From a checkpoint of a small transformer trained on Wikipedia.
Size: 16 layers, width 320, vocabulary 8192.
Training: a variant of Adam for these matrices, 4959 steps.
Each number is 128 + 32 x the weight over its row's rms, rounded and kept within 0 to 255. Layers, rows and columns count from 0. The size above them is the row's rms in percent of the matrix's.

# layer 2 MLP gate, 640x320, rms 0.053, rows 343-371, columns 0-79
size [ 93 105 100 100  97  95  94 103  86  97 102 104 120 102  92 105  90  87  94 100 105 102 117  99  97 108  90 106 119]
[[123 143 132 133 125 106 150 136 135 162 138 129 135 140  78 128 140 124 116 161  96 130 106  79 129 152 137 166  78 119 125 137  54 163 174  87 130  97  66 131 128 181 153  62 112 187  97 131 140 172 151 163 155 106 186 138  84  99 133  79 108 121 134 124 159 141 149 128 131 113  92 190  88 138 192 133 144 181  91  99]
 [ 85 113 150 153 117 154  95 142 156  89 142 144 178 117  85 104 174 157 195 106 157 119 153 131 152 186  96 135  94 155 158 136 117 139 122 114 133 170  80  98 143 145 113  99  81  94 123 125 163 107 164 169 139 185  95 178 117 118 170 163 210 209 104 168 117 123 176 100 153 139  88 154 135 115 167 125 149 120  76 123]
 [107 153 121 109  96  93 168  93 141 121 126 165 102  55 136  72  84 107 153 201 129 152  66 113  97  86 134 101  76 145 161 172 107  98  78 155 186 167 137 173 127  81 173 153 118 109 117 121 149  85 102 141  87 127 112 109  74  70 139 150  86 146 129 117 143 151 174 112 155 137 103 122 166 107 133 176 149 131 120 105]
 [ 73  68  65 118 166 149 119 119  77 107 197  86 132 104 113 171  91  99 144 189 158 117 147 142 159 139  69  86  90  51 151 150  96  85 120 155 133  60 144 147 171 101 196 113 130 130  82  91 112 172 134 127 102 144 202 140  92 150 129 146 122  59 124 109 147 114 146  93  82 118 151 138 141 102 125 126 189 127 174 123]
 [134 175  97 175 129 159  77 140  83 150  92 136  61 137 138  99  79 139  94 169  97  90 135 128 161 120 134 160 113 183 145 163  87 158 167 148 153 178 125  94 139 179 143 158 153  88  86 137  68 137 184 156 135 128 207 109 109  92  76  91 146 123 102 120  87 113 134 127  44 167 118 118 138 137 124 116  72 113 151  57]
 [103  92  81 156 169 193  77  92  61 105  66 172 167 144  90 142 222 152 180 146 116 102  79 210 183 177  35 142  56 106 124 158 128 104 105 118 135 112 107 129 155 127  69 153  90 109  90  79  88 143 192 100 139 176 111  82 112 111 147 102 131 182 115 139 122  80 176 111  55 152 116 106 109 134 142 163 179 169 113 148]
 [128  87 127 125 139 158 126 154  75 148  63 150 134 114 151 167 125 171 123 119  89 127 101 134 134 136 120 187 108 132 148 135  77 162 193 132 145 130 154 139 138 191  48 160 139 106 159 124 135 144 149 131 162 137 172 154  94 108  79  71 135 119 132  96 114 129 102  84  84 158 157 156 113 117 145 144 136 110 151  99]
 [ 90 132 120 112 127  90 139 178 115 177  75 155  99 188 105 124 139  91 130 101 135  76 111 100 120  89 148 103  95  80 151 177  76 138 127  84 139 127 103  81 124 102 102  98  82 150 164 142 157 113 131 143 142 154  93 126 153 109 143 158 195 138  90  36 156 124 133 134  54 132 110 167 131 137  93 169 132 191 184 106]
 [185 102 108  97 120 136 116 135  90 187 112  76 188 160  69  67 138 157 152  97 136 188 129  73 129 111 145 162  93  83 140 115 151 161 129  86 166 149 113 155 127 140  81 169 131 118  69  62 140 142 132 151  92  93 139 172 165 113 186 126  86 158 148 137  69 109 143 101 127 120  37 142 177 176 123 126 112 136 145 111]
 [138 123 153 119 122  83 151 197  58 136 176 127 106  63 119 138 114  81 126 102 101 144 120  95 128 152 152 161 143 118 116 110  62 100 134  78 176 146 136 132  89 178  89 116 134 121 110 152 128 113 133 168 109 156 157 121 136 135 124 110 149 160 102 186  34  56  87 111 145  76  85 107 103 161 144 121 177 167 118  84]
 [130  63 138  52  95 112  77 105 108 127 146 154 145 137 145 117 130 120 165 117 155  86 154 136 144 112 133 102 160 191 160 101 199 148  93 160 161 115 108 107  91 141 163 140 145 127  85 136 103 126  88 118  75 104 121  50  62 129  75 166 187 175  92 106 155  90 180  49 149  78 105  88 124  97 149 165 146 165  91 158]
 [104 134  71 147 124 171  71 113  82 111 119 129 130 111 153 120 128 111 100  73 172 163 147  86 134 143 108 144 127 164 121 144 135 132  84 132 120 144 162  86 105 120  73 151 166 149  70 151 123 154 175 117 118 118 129 188 179 145 122  99 120 108 118 210 200 126 136 131 194  81 108 159 130  91 144 138 161 189 126 201]
 [109 150 103  66 100  89 146  76  82 147 177 156 104 101 104 126 115 134 189 144 176  88  61 110 121 186  86  80 122 122 179 142  69 137 136 125 174 137 134 126  58 145  69 142 109 182 130  73 125 119 161 144 146  81 169 139 112 140 180 178 182 134 101 162 137 123 124 165  92 111 173  84  79 146 121 110 140 132 192 116]
 [129 161 139  77 160 107 155 142 137 100 189  90 154 181 145 130 129 109 158 103 118 157 107 129 157 124 170 175 176  84 124 114 130 143 119 131 112 142 113 125  61 172  93 173 114 194 169 135 198 122 180 122 108 106 143 145 127 148 185 117 136 174 107 153  77 103 128 115  63 116  99 158  70 101  89 111 156 174 124 102]
 [142 107 134 170  85 116 155 203 118 117 131  65 121 126 136  56  72 141 168 174 135 140 172  66 126 143 145  86  86 158 165 117  99 165 110 148 151  72 146 149  87 153 145 113  76  79 110 149 105 191  61  87 133 118 131 117 138 116 152 123 101 159 110 126 150 168 125  54  98  80  52 125 133 115 159 170 124 135 119 117]
 [ 71 118 146 124 158 128 110 182 149 217  97 127 149 167 154 176  79 124 186 136  98 127 120  99 114 112 149  96  61 142 144 179 114 120  86 171 151 168 171 138 120 104  74 106 119 133 133  80 112  88 136 107  87 123 129 135 176 138 133  74 150 105 141 140 145 140 151  85 137 122 147 124 101 120 127  95  82 116 158  80]
 [115 101 141 109 140  99 115 134 110 151  88 141 119 150  94  89 170 174 110 128 114 136 140  61 119 132 133 132 141 135 105 130 147 121  86 176 143  81 114 105 120 135 104 138 102 165 133 145 117 149 170 131 146 147 126 116 115 236 109  58  40  95 136 132 125 162 122 153  83 119 184 104 113 103 161 185 105 183 153 181]
 [128 116 123 192 142 135 144 189 111 182 122  54  90 132 141 145 133 170 153 152 134 129 118 148  84  69 157  87 110 132 109 129 171  88  68 131 130 120  50 142 169 127 170 170  96 164 185 104 127 139 107 103  79  75 129 119 122 151 126 142  67 148 142  78 166 123 152 135 232 148 138 138  67 145 147 102 138  42 137 142]
 [115 155 127 126 131 120 174 109 131 164  76  93 147 138 165 121 111  95  88 159 132 154 130 101  95 179 122 142 100 142  94 113 155 206 140 138 104 151 148 121 155 143 159 185 117 131 147 148 109 146 106 117  50 160 168 146 115 107  70 144  88 117 136 193 111 151 128 137 187 153 104 177 172  93 144 112 118 111  46 132]
 [ 69 143 163 100 186 100  84 145 117 112 129 117 174 138 160 118 123 125 159 121 124 111  36 125 141 173 153 156  88 116 143 112 132 145  87  47  94 144 139 121 135 127  89  96 109 138 136 148  98 103 149 165 155 156 122 115 163 128 125  91 101 125  95 152 144 148 250 101 113 207 143 123 159 122 136 134  72 142  93 129]
 [109 122 139 107 117 114 166 144 153 117 128 126 157 145 129 147 129 139 132 168 126 154 119 166  85 149 149 134 134 112 117 179  99 152 170 205 175 118  50 147 160 158 114 199 123 114 140 176 142 168 128 105 122  58 115 125 135 135 188 137 159 199 139 114 137 152 111 131 161 120 116 113 116 137 108 107 155 155  87 109]
 [ 99 113 163 101 161 180 130 113 126 134 140 137 159 178 104 158  89 144 138 139 123 119 165 156 156 109 103 141 128 130 183 151 140 150 160 115 103 124 136 255 145 161 120 123 105 206 154 111 163  70 130 126 117 130 165 113 123 164  81  94 106 106 127 143 161 171 152 131 165 118 166 129 191 119 133  62  77 148 139  54]
 [107 133 115 142  91  92 141 168 151  99 164  83 126  96 111 127 149 154 150 104 183 148  97  74 134 180 124 108  77 162  88 158 116  92 177 170 100 136  62 143 106 174 136 184 123 146 169  91 122 130 183 119  56 144 150 139 128  78 164 144 146 155  40 159 158  83 114  63 154 138 110 116  85  90  81 125 117 157  82 103]
 [108 111 168 172 160 126 129 165 140 134 152 131 133 133  98 117 139 181 190 195 100  78 131  85 144 113 176 143  98 155 120 168  94 131 168 143 116 154 152 146  89 136  70 100 100 124 145 168  80  84 119 149  83 128 113 117 138 122 122  98 133 132 111 113  45  81 172  94 151 131  67 109  30 162 112 118 130 172  98 119]
 [125 138 102  94 123 130 136 173 149 132 192 137 112 123 124 107 130 153 157 133 145 120 171 191 118  71 129  70 106 116 120 123 174  85 123 149  87 136 120  45 120 140 213  53 144  81  92 119 101 140 104 122 150 116 139 108  92 153 153 130 186 113 120 117 147 148 102 125 110 130 125 146 120  91 129 130 105 140 138 110]
 [ 85 131 101  96 144 118 125 146 151 113 163 109 129  65 104 181 120 112 144 138 113 127 126 126 127 129 119 158 140 153 132 118  40 106 119 126 118 112 119 108 110 171 125 134 157 111 163  76 142 114 164 134 148 155 117  91 141 101  96 152 168 124  83  88  87  82 114 129  97 147 129 136 118 123  89 132 150 107 170 115]
 [ 74 111 129 161 149 213 140  93 118 144 173 163  88 166 144 163 128 144 133 119 148 154 170 159 118 147 145 154 145  98  88 136 113  93 137  90 116 200 125  84 174 119 125  89 144 134  80 156 115 120 130 163 135 129 129 133 137 106 145  94 204 137 188 108 146 124 150 143 132  93  88 104 134 144  85  57 117 113 174 102]
 [129 165 139 129 129 135 103 104 102 159 100 128 107 125 110  55  82 115 169 173 140 116 146 137 154 119 114 180  85 133 111 126  87 161  64 139  63 163 159 147 143 122 168 168  60 144 123 173  77 158 120 203  95 184 120 153 141 128 136 145  77 112 141 134  88 132  95 170 161 120 123 128 117 194 187 147 152  58 162  68]
 [139 157 175 120  87 102 135 135  96 143 146 148 138 129  81 151 116 108 112 138 112 133 139 134 132 150 139 102 103 106 106 146  85 106 117  76  95 165 129 160 109 120  94 121 116 121 173 173 133 102 107 124 162 116  98  95 118 142 117 122 103 195 109 169 108  78 134 151 121 164 151 151 159 174 145 109 173 169  99 133]]
# layer 2 MLP up, 640x320, rms 0.0483, rows 343-370, columns 0-79
size [ 93  95 100 103  97 116  93 100  90 101  99  98 113  96  96 104  91  89  97 102 101 101 103 101  98 103  93 106]
[[224 156 172 151 188 109 131 128 166 102  66 158 114 184  84 125 186 146 146 111 123  96 111 100 131 118 139 149 173 163  84 127  42 118 127 103 148 110 142 156  91  83  73 136  85 151 130 151  95 144  91 124  90 133 101 128 129 129 161 156  45 183 150 147 139 139 105 101 108 186 153 142 153 144  77 134 124  99 118 115]
 [155 157 104 150 132 169  92 133 135 112  85 103  78 152  87  67 138 185 143  89 176 191 148 116 129 136 161 133 124 200 127  92 103 113 128 116 143  80 114 156 120  84 105 100 159 105  83 132 134  63 147 165 139 171 138 121  97  92 106 183 185 184 142 138 107 109 156  78 142 107  98  99 146 145 129 140 150  83 153 147]
 [118 127 159 136 155 132 158 139 168 103 140 100 135 136 125 149 120 114 104 105 122  70 129 146 107 167 132 112 134 122  65  87 167 112 136 137 116 171 136 172 178 106 112 110 128 158 107 164  98 109 119 139  73  73  97 132  76 163 118 153 137  12 105 182 110 164 101  72  99  99 121 149 159 105 191  84 172 117  66 118]
 [118 152 163 134 130 157  82 136 129 134 114  99  72 109 173  89 106 147  85 137 119 154 177 103 114 109 157 167 117 128 108 107 167  51 135 107 121  60 104 137 174 144 231 122 109  88 130 170 117 119 150 151 110 146 177 173 140 128 173 122 162 113 180  77 113 138 123  90 128 138 156 157 173 151 163 126 146  85 146 119]
 [142 129 102 107  73 118  73 152 191 140 127 128 124 153 161 125 177 158 152 109 179 183 123 119  56 137 112  85 165 186  68  47 177  60 114  54 199 176 143 145 135  55 140  90 112 119 100 165 141 114 109 117 113  80 103 170 161 136 142 129 134 108 134 144 180  98 149 168  84  76 104 123 143 103 137 143 124  47  35 116]
 [ 76 161 137 100 134 119 171 130 181  86 194 119 137 170 217 152 113  91 119 131 148 118 160 140 138 169 134  65 112 188 106 103 105 135 154 129  91  84 168 109 122  83 156 134 123 139 157 102 149 126 138 160  97  90 124 147 120 178 160 137 186  98  91 152  58 137 117  94 136 177 100 132 131 121  96 104 134 170 140 125]
 [115 147 124 110 106 137 122 164 142 140 156 166 107 113 127 128  98 121 195 125  82 133 127  89 133  85  76 141 126 154 158 140 147 158 120 146 162 117 128 126 114 106 172  86 130 106 166 126 174 105 134 139 130 144 130 103 144 175 188 112 149 141 112  97 185 143 161 107 142  96 159 131 173  78 118 193 157 128 132 126]
 [140 127 173 166 115 143 140 102 102 143 156 186 109  83 144 153 153  73 155 112 145 133  83 108  98 134  91 136  77 149 105 175 132 153 162 123  90 129 134 101 100 171 112 146 155 123 147  98 179 109 172 105 107 155 121 155 141 121 149 171 117 127  96 114  88 121  85  97  93 181 123 122 193 110 130  71 125 142 118  99]
 [207 162 122 159 194 114 125 161 112 137 131 180 162 174 154  85 167 129 111 101 132 154 180  96 117 130 147 139 113 161 131 114 143 124  88 123 145 179 114  83  76 107 125 205 147  85 151 155 135  61 127 161 117  83  90 122  93 108  97 118 188 145 125 103 144 132 158 176  61 110 102 117  93 104 182 142 125  99 120 153]
 [120 161 100 203 151 166 120 108 129  73 139 108 104 160  86 142 108 192 113 121 148  77 162 138 138 146 125  91 113 137 121 158 169 138 180 186 144 144  83 128 154 101 109 110 125 122 148 120 106 139  91 202 139  93 152  70 122 116 152 161  57 149 162  81 169  88 142 118 135 185 157 183 114 127 116  87 183 151  97 183]
 [ 78  98 110 134 155 118 119 198 135  93  96 133 150 157 165 138 170 137 148 155 147 144 140 117 132 180  98 141  97  92 104 143 197 133  81 116  61  80 157 145 152 143 104 105  52 137  79 153 102 166 100  96  99 141 114 109 174 169 163 118  69 117 151 124  56 121 119  42 110 148 138 159 107 161  94 140 137 133 144 175]
 [113 194 133 135 122 146 127  91 126 136 135 131 132 104 131  61 157 124 154 119 139 128 116 145 122 105 159 138 109 115 136 101 141 166 125  88 111 122 176  79 100 124  82 122 105 165 108  96  99 123 112 150 173 179 151 121 167 156 152 181 179  84 166  89  98 140 114 128 167 160 139 201 114  86 173 109 154 127 142 119]
 [108 134 101 134 142 101 127 141 160 131 131 166 162 173 142 175 126 130 145 118 116 101 124  86 142 100 157 160 203  90  98 114  59  80  93 163 110 111  84 176 150 153  65 176 177 146 103 125 123 129 159 160 124 155 134 125 127 146 125 142  96 172 129  95 103 131 119  57  89  76 154  91 133 149 109  95  98 189 119 171]
 [ 82  93 127 147 124 130 111 129 175 166 117 187 125  36 103 158 108 129  72 170 157  48 135 138 116 117 110 138  95 112 161 162 146 118 127 150 211 135 188 160 149 103  92 117  67 119 107 144  92 183  80  95 113 103 118 105 112 156 125 144 127 138 162 136 141 168 134 131 184 144 176  93 108 140 156 132 174 163 138 139]
 [130 135 180 175 136 120 129  59 184 146 117 137 119 162 118 141 129  93  83 163 107 110  94 124 131  89 157 123 175 170 106 124 100  87 129 146  66 163 117 184 145 117  95  57 129 149 165 153 112 143  98  84 136 121 147 122  89 142  88 157  81 109 133 112 157 156 161 125 148 125 164 142 108 181  18 122 121 131  94 142]
 [107 105  72  71 152 122  77 164 204 108 139 119 129 101  68 118 123 133 116 146 119 100 175 130 148 121 175 122 121 114 161 136 101  77  94 117  98 109 188 178 149  41 153 142 185  92 113  86 118 108  75 148 107  81 137 167 127 188  95  78 183 174 144  57 145 143 134  97 103  89 135  62 149 119 107 162 100  59  83 116]
 [231 167 163 125 135 136  99 114 195 100 109  75 156 170 164 120 131 159 135 119 255 182 114 161 131 144 107 119 132 167 177  67 111 176 146  80 113 131  78 193 111 152 136  75 102 115 153  82 131 115 102  97 110 116 143 140 133  80  94 139  89 134  92 172 142 179 110 129 142  90 105 105 114 148 148 106 152 139 186 160]
 [153 145 149  71 189 149  97 101 206 143 130 185 114 156 122 120 163  89 109 110 113 180 184 141 146 171 141 170 131 102 128 169 127  78  81 129 122 145 168  57 123 146 111 102 140  73 146 125 142 139  92 129 153 116  90 144 143 157 172  83 151 136 168 171  69 139 138 154 132 159  92 127 113 134 151 148 154 156 172 182]
 [ 73 150 143 143 162 171 143  99 127 111 146  95 136 141  98 182 135 126 116 143  96 134 139 111 161 118 109 131 132 160  97 123 101 147 150 124  88  51  45 119 136  74 129 138  72 197 133 174 107  51 126 104 117 134  92 176 139 163  91 151 135 150 152 189  83 163 139 122 153 142 148 194 114  91 131 111  86  82  78 132]
 [129 136 158 129 168 135  55  88 104 115 134 159 139 205 176  97 140 119 128  82 116 135 122 146 151 170 137 175 124 141 138 118 168 160  73  90  92 105 109 148 155 114  89 129 177 125 182 130 168  89 112 136 153 208 124 115 128 130 134 155 124 123 128 101 184 174 154  64 118 105 166 184  80 146 183 120  96 151  82 117]
 [109  83 164 151  98  64 145  98  78 147  85 148 112  95 149 128 118 107 184 142 114 131 150 119 115  67 140 157 158 137 116 143 140 150 127 143  90  77 174 118 120  60 140  93 128 111 132 144 138 141  98 139  63 139 110 119 134 140 142 135 155  51 134 136 104 103 143 173 205  87 158 157 140 148  91  70 162  77 167 105]
 [ 96  85 151  95  94 177 123 136 139 109 127 169 108 114 156 117  79 142 117 145  85 140 157 120  80 105 113 157  97  91 168  98 131 101 135 115 185 138 109 115 147  69 176 139 135 131 128 195 110 186 130 124 110 128 156 157 128 126 101 133 181 140  83 108 197 130 141 127 110 107 141 182 150 170 166 145 128 145  80 107]
 [168 129 147 109 137  99 129  93 130 148 141 139 104 167 107 152 113 123 148 150 177 113  86  97 151 128 131 123 124 100  85 149 170 160 111  91  91 127 109 144 129 125 131  94 151 186 181 196  96 130 122 118  91  80 163 121 139 163 161  92 145  76  72 191 118 124  99  93 204 122 209 124 114 146 114 118  98 100 164 116]
 [152 133 113 117 111 102 117 199 136 137 137  93 137 105 132 113 143 158 141 128 124 146 120  85 116 121 126 131 126 163 126 174 196 117 165 141 133 159 113 136 143 183  96 122 109 175 178  93 163 144  96  93 152 133 116 163 136 143 195  54 140  74  88 183  92 109 112 119 128 135 135 145 157 124 159  42 127 119 164 136]
 [118 180 157 136 130 138 117 127 144 170 160 186 114 109 169 189  93 152 136 104  94 156 109 187 132 115 177 173 136 124 116 196  87 160 113 149 148 148 146  79  82 138 140  91  80 154 101 158 118 117 166 154 102 120 150 114 144  95 136 134 158  95 127 168 120 220  59 143 124 125 185 141 151 132 146 123 132 114 169 111]
 [161 143 103 122 159 116  83 180 170  91 126 114  81 157 136 142 162 142 136  67 161 182 118 123 173 145 146 136  99 142  87 128 124  89 133 129 114 104 127 115 119  74  87  97 180 160  74  97 107 190  79 183 161  90 169 146 117 164 118 132  96 156 148 128 126 123  96 114 160  98 129 114 110  91  70 135 140  52 132 127]
 [185 175 160  90 140 130 120 133 107 152  89 141  84 151 105 121 164 126 129 118 110 183 125 124 115 131 208 157 114 114  63 139 134 129 125 146 128 115  87 140 129  75  74 152 152 116  92 176  98 131  52 106 179 120 105 164 174  59  93 117 130 130 165  86 115 103 133 115 165 113 152 104 143 137 106 131 113 123 168 145]
 [164 136 135 132 102  57 107 105 147 114 115 116 142 170 184 157 127 127 133 134 115 135 128 150 140 123 134 148  90 124 150 135 107  81 121 243 143 150 139 147 134 123 112 211 132  99 100 147 129 160 113 123  66 150 102 132 126  70 104 179  84 113 176 164  80  54 121 112 169  69 173 127 118 148  68  66 159 171 141 107]]
# layer 2 MLP down (transposed), 640x320, rms 0.0468, rows 343-370, columns 0-79
size [ 88  93  96 103  98  95  92  94  93  94 105 100 122  94  90 111  92  87  98  97 101 105 107 107  99 109  98 108]
[[ 68 101  75 139  61  89 123 122  97 145 151  76 126 108 122 127 108  98 121 131 118 111 140 160 130 158  97 120 126 138  94 128 181 149 152 106 126 140 173 143  87 133 169 143 108 123 118  90 131 134 141 127 178 116 153 131 105 102 117 126 117  81 101 105  84 102 165 137 195 108 124  83 100 115 169 122 106 168 107 149]
 [181 128  54 145 116 178 162 122 123  92 125  83  92 132 128  84 110 143 142 113 145 130  98 131 159  82 168 133 141 149 108  91 129  69 131 149 151  70 142 205 109 120  93 135 128 146  79 117 106  18 121 116 105 128 146  90 106 124 119 137 175  78 148  99 106 144 119  87 108 122 126  69 160 150  86 128 133 112 158 157]
 [ 89 133 175 104 104 141 163 163 144  95  81 129  68  26 125  60  73  75 134 151 154 142 120 123 101 142 135 106 130 182 131  99 128  87  92  94 128 153  61 169 177  91 176 155 120 174  70 100 110 139 100 115 125  90 107  62  97 110  98 107  94 112 146  84 100 142 177  93 123 156  71 132 171 158 122 216 170 136 107 130]
 [174 146 188 204 117 138 144 115 154 119 105 134 161 134 155  76 126 122 118 112 131 108 126 141 145 134 172 152 141 164 113  75 137 111 119 102 150 167 134 101 214 165 204 102 124 169 188 154 105  74 164 171 153 153 176 107 177 120 159 130 137 107 149 124  71 149 142 143 178 166 141 145 124 211 160 160 107 135  58  98]
 [123  81 151 104 132  92 181 100  95 124 142 163 174 126 153 134  87 152 134 140 107 128 132 100 128  80 137 118  96  99 152 214  66 148 172 173  96 107 110 128 148 181 150 214 125 128  92 145 122 133 121 167 128  98 124 132  78 173  99 110 125 133  98 127 112 153  98  76 184 232 131 132 108 119 133 125 126 174 122 151]
 [118 122  69 159 143 203  95 105  78 104  32 155 178 141  78 175 215 176 168 140 105 144 117 189 189 160  65 144  84  96 144 150 134  97 113 105 137 128 128 126 161 108  64 130 103 112 100  92 105 140 195  83 114 151 126  73 148 109 129 117 131 146 134 155 124  70 160 127  81 122 116 139 109 125 149 170 157 152 116 155]
 [137 102 112 132 122  94  88  88 130 111 129 120 150 198 104 130 135 149  80  97 139 147 134  89 130 199 141  77 119 166 111 129 166 101 171 116 132 167 136 119  85 132 124 195 115 158  84 108  62 153 121 113  97 115 108 148 115 158 114 225 102 114 136 182  69 145 135 156 109 112  91 172 146 141 167  98 122 152 159 122]
 [ 96 118 151 117 142  87 109 171 193 179 151 145 112  69 138 122 135 124 129 150 131  78 146 113 120  87  94 126 140  73 153 161 107 164 112 130 125  92 152 156 150  98 175  97 106 160 105 179 115 117 156 126 142 113 141 146 100 113 113 140 142 120 115 146 208 189 138 156 104 156  93 131  87 125 146 199 155 100 136  78]
 [ 88 129 125 103  82 143 142 124 132  45 170 110  66  65 146 157 109 103 142 119 170 145  57 195 105 129  89 102 144  87  98 124  68  82 199  94 215 123 148 107 149 162 184  38 102 126 186 124 125 126 161 155 148 108 123 139 164 140 119 105 106  31  97 100 132 164  83 114 157 162 136 122 129 114  84 131 179 137 124 102]
 [109 105 206 159  74 105 128 158  95 157 111 127  73  49 121 161 103  90 134 127 123 132 119 132 132 141 111 109 117  93 110 132  47 106 151 136 195 173 127 152 138 140 112  75 131 149 101 180 107 116  88 119 149 142 140 127 127 100 110 159 125 161  93 172  69  83 107 162 109 131 139 156  96 197 119  94 153 140 107  92]
 [201 106  82  94 140 165 142  47 102 125 118 150 112  91  98 114  92  91 139  53  96  95 105 107  88 135 137 103 135  87 144  70 161 150  81 137 135 140  80 124 144  86 151 138 107 157 128 116 167 179 122  86 134 169 169  95  77 133 106 162 153 146 115  77 182 125 113 102 105 138 122 103 155 125 157 163 131 145 104 118]
 [145 122 127 127 155 116 170 206 143 153 139  78  75 188  93 145 108 158 161 153 134  99  46 102 190 113  93  93 140  88 151 125 141 135 134 118 192 113 109 103 178  97 100  84 143 129 160 114  93  94 137  87 113 104 105 141  94 142 118 165  96 149 117  85 103 131 114 112  81 110  67 173 126  91 101  89 151  65 120 102]
 [132 114  82 132 124  75 119 117 138 110  58 168 170 157 120 115 140 116 153 124 123  99 157  98 138  40 134 177 177 100  92  97  76  89  95 139 132 151  92 119 124 156  78 175 172 145 133 109 138  79 165 159  90 146 130 153 163 135 135 124 122 173 159  95 126 143  98  74 141 112 150 171 172 195 109  90 144 195  97 165]
 [152 107 123 102 145 141 131 133 236 174 134 136 110  84 124 103  79 132 107 170 119 128 136 116 149 100 156  99 141  60 132 166 153 102 131 191 157 131 171 168  66  76  86 147  52 130 121 189 153 166 137 115  95 110 150  94 109 161 156 124 131 127 196 151 134 119  91 143 132 114 123 103 117  81 121 124 172 149 163 161]
 [132 138 123  87 142  89 122 174 101  99 114 125 104  87 126 133  60 137 146 166 170 147 149 155 167 115 132 130  68 197 128 151 138 127 125 132 201 166 172 154  79  65 107 144 111 105 129  82 124 124 127 149 110 160 124  86 122 123 127 136 121 203 105 160 166  91 132 110 104 154 138 137 174  99 160 147 101 164 161 110]
 [134  77 100 106 131 135  97  88 111  68 126 129  96  92  99 104  89 142 103 123 132  94 108 149 192 143 110 164 112 130 104 146 130  68 107 112 141 112 129 158 191  85 195 219 144 137  77 140 104 125  51 124  90 136 112 138 152 103 106 137 165 132  83 140 122 132 149  83 108  76  89 151 118 108 136 167 140 107 109 139]
 [ 81 108 119 143 127 112 152 134 140 184 125 169  94  78 124 150 150 142 137 143  17  62 128  94 109 125 155 135 126  98  65 183 144 144 113 173 118 116 184  74  98  94  90 166 128 184 121 153 118 164 187 166 171 101 101 121  90 136 179 131 171 152 151  70 121 116 188 148  96 158 145 170 108  97 120 159  77 144 103 122]
 [107 127 149 228  58 104 154 132  93 135 122  67  63  73 146 163  97 181 170 139 133  92  73 139 114  79 103  73 110  70 101 128 164  92  93 130 119 110  96 152  83 104 164 196  99 192 152 145 161 129 116 139 118 113 168  98 131 139 135 197 113 122 131 110 148  77 115 109 101 139 175  88 121 121 139 112 130  97 101 127]
 [ 99 109 112 153 127  79 102 174  98 119 163  33 147 134 144  91 130 127 135 122 137 112 137 136 101 127 117 162 140 141 113 139 122 116 131 129  60 109 147 155 136 147 128 149 154  78 121 135 126 130  72 112  89 128 133 136 123  72  95 125 146 114 105 186 105 172  95 153 165 121 154 134 124 116  73 161 161 146  86 110]
 [166  93 131 165  92 143 151  73 159 106  65 171 147 150  99 104 114 138 120 131 136 159 171 116 171  95 121 108 164 149 101 141 130  96 134 153 127 126  81 158 157 121 163 162 150 138 157 150 168 118 124 123  82 115 108 104 107 113 158 108 177 165 160  91 132 126  60 134 136  58 134 139  68 147 165 149 172 101 140 147]
 [139 111  88 146 122  72 113 105 150 120  86 146 130 122 129 104 115 166 150 132 108 114 109 123 140 189 133 138 140 118 136  94 133 109 128 147 195 159 154 222 175 101 147 108 154 115  97 106 117 111  82 169 163 124 122 109  90 144 120 174 155 128 116 147 131 121 139  64 152 115  75 183 119 154 143 153 103 159 149  96]
 [152  82 103 128  94 130 117 146 147  92 117 153 117 114 104 131 118  98 168  56 168 125 129 106 159 167 103 130  87 117 133 117 157 150 135 101 169 141 178  59 194 145 194 107 133 149 154  98  97 126 161 150 145 185 169 151 137  95 157 158 186 166 152 140 112  91 138 120 152 185 101 197  98  95 123 195 132 132  84 150]
 [174 151 121 119  99 121 121 114 117 130  99 147 168 101 104 117  98  84 120 147  85 104 138 101 123 143  95 131  91 154 139 167 125  89 158 141 130  38 116  87 151 121 241 140 162  85 148 122 151  91 162 150 110 120 127 111  29 172 166 139 145 172 163  72 173 101 158 162 162 122 106  87 153 102 160 165 127 101 167 195]
 [150 144 105 160 131 135 117 148 140  89 122 126 109 125 119  64 136 190 114 159 135  25 168 100 147  86 113 105 179 168 182 213 167 155 119 137  95 166 114 134 124 118 124 107 154 130 130 109 148 126 149  87 111 117 160 115 174 123 174  95 197  91 109 183 134 121 146 127 128  86  76  54 102 167 123  81 131  89 162 144]
 [179  97 101 101  95 119  88 105 105 130 119 152 115 162 122 138 107 104 102 126  76 110  92  80 159 139 162 155 113 118  99 185 116 118 116 115 208 138 152 131 110 183 100 175  86 119 182 130 136 112 126 170  64 101 148 135 187  50  85 142  91 116  89 120 126 130  97  95 146  98  68  90 129 118 112 102 173  73 141 173]
 [151 150  89 157 130 131  96 144 114 103 117 111 114 114 151 156 142  92 127  96  95 141 152  96 181 123 116 114 138 142 114  73 149 145 140 168 122 226 150 170 136 136  66  96 140 120 120 129 129 142 160 103 122 121 113 127  99 215 145 194 136 186 157  97 135  93 119 120 145 149 153 159 131 137  94 169 111 155 107 138]
 [172 136 112 120 138  82 136 162 152 110 101 118 164 122  95  57 141  69 168 134  86 116 116 131 118 135 143  87 119 150 147 123 172 189  58 125 135  87 113 215  88 105  86 149 133 115  98 111 103 154 140  91 124 138 118 129 120 138 143 137  79 137  57 158 111 111 115 126 120 192 171 133 106 141 169 174 119 155 114 166]
 [126 147  88  95 162 131 138 113 175 170 160 144 108 124 153 137 114 148 133 103 118 150  79  59 104 134  98 131 164 119 110 172 137 156  99 147 128 131 109 137 100 126 128 154 108 174 153 123 136 105 190 112 169  64 109  68 145 169 153  93 104 173  88 176 135 147 138 109 187 140 143 132 130 142 118 167  86 138 135 158]]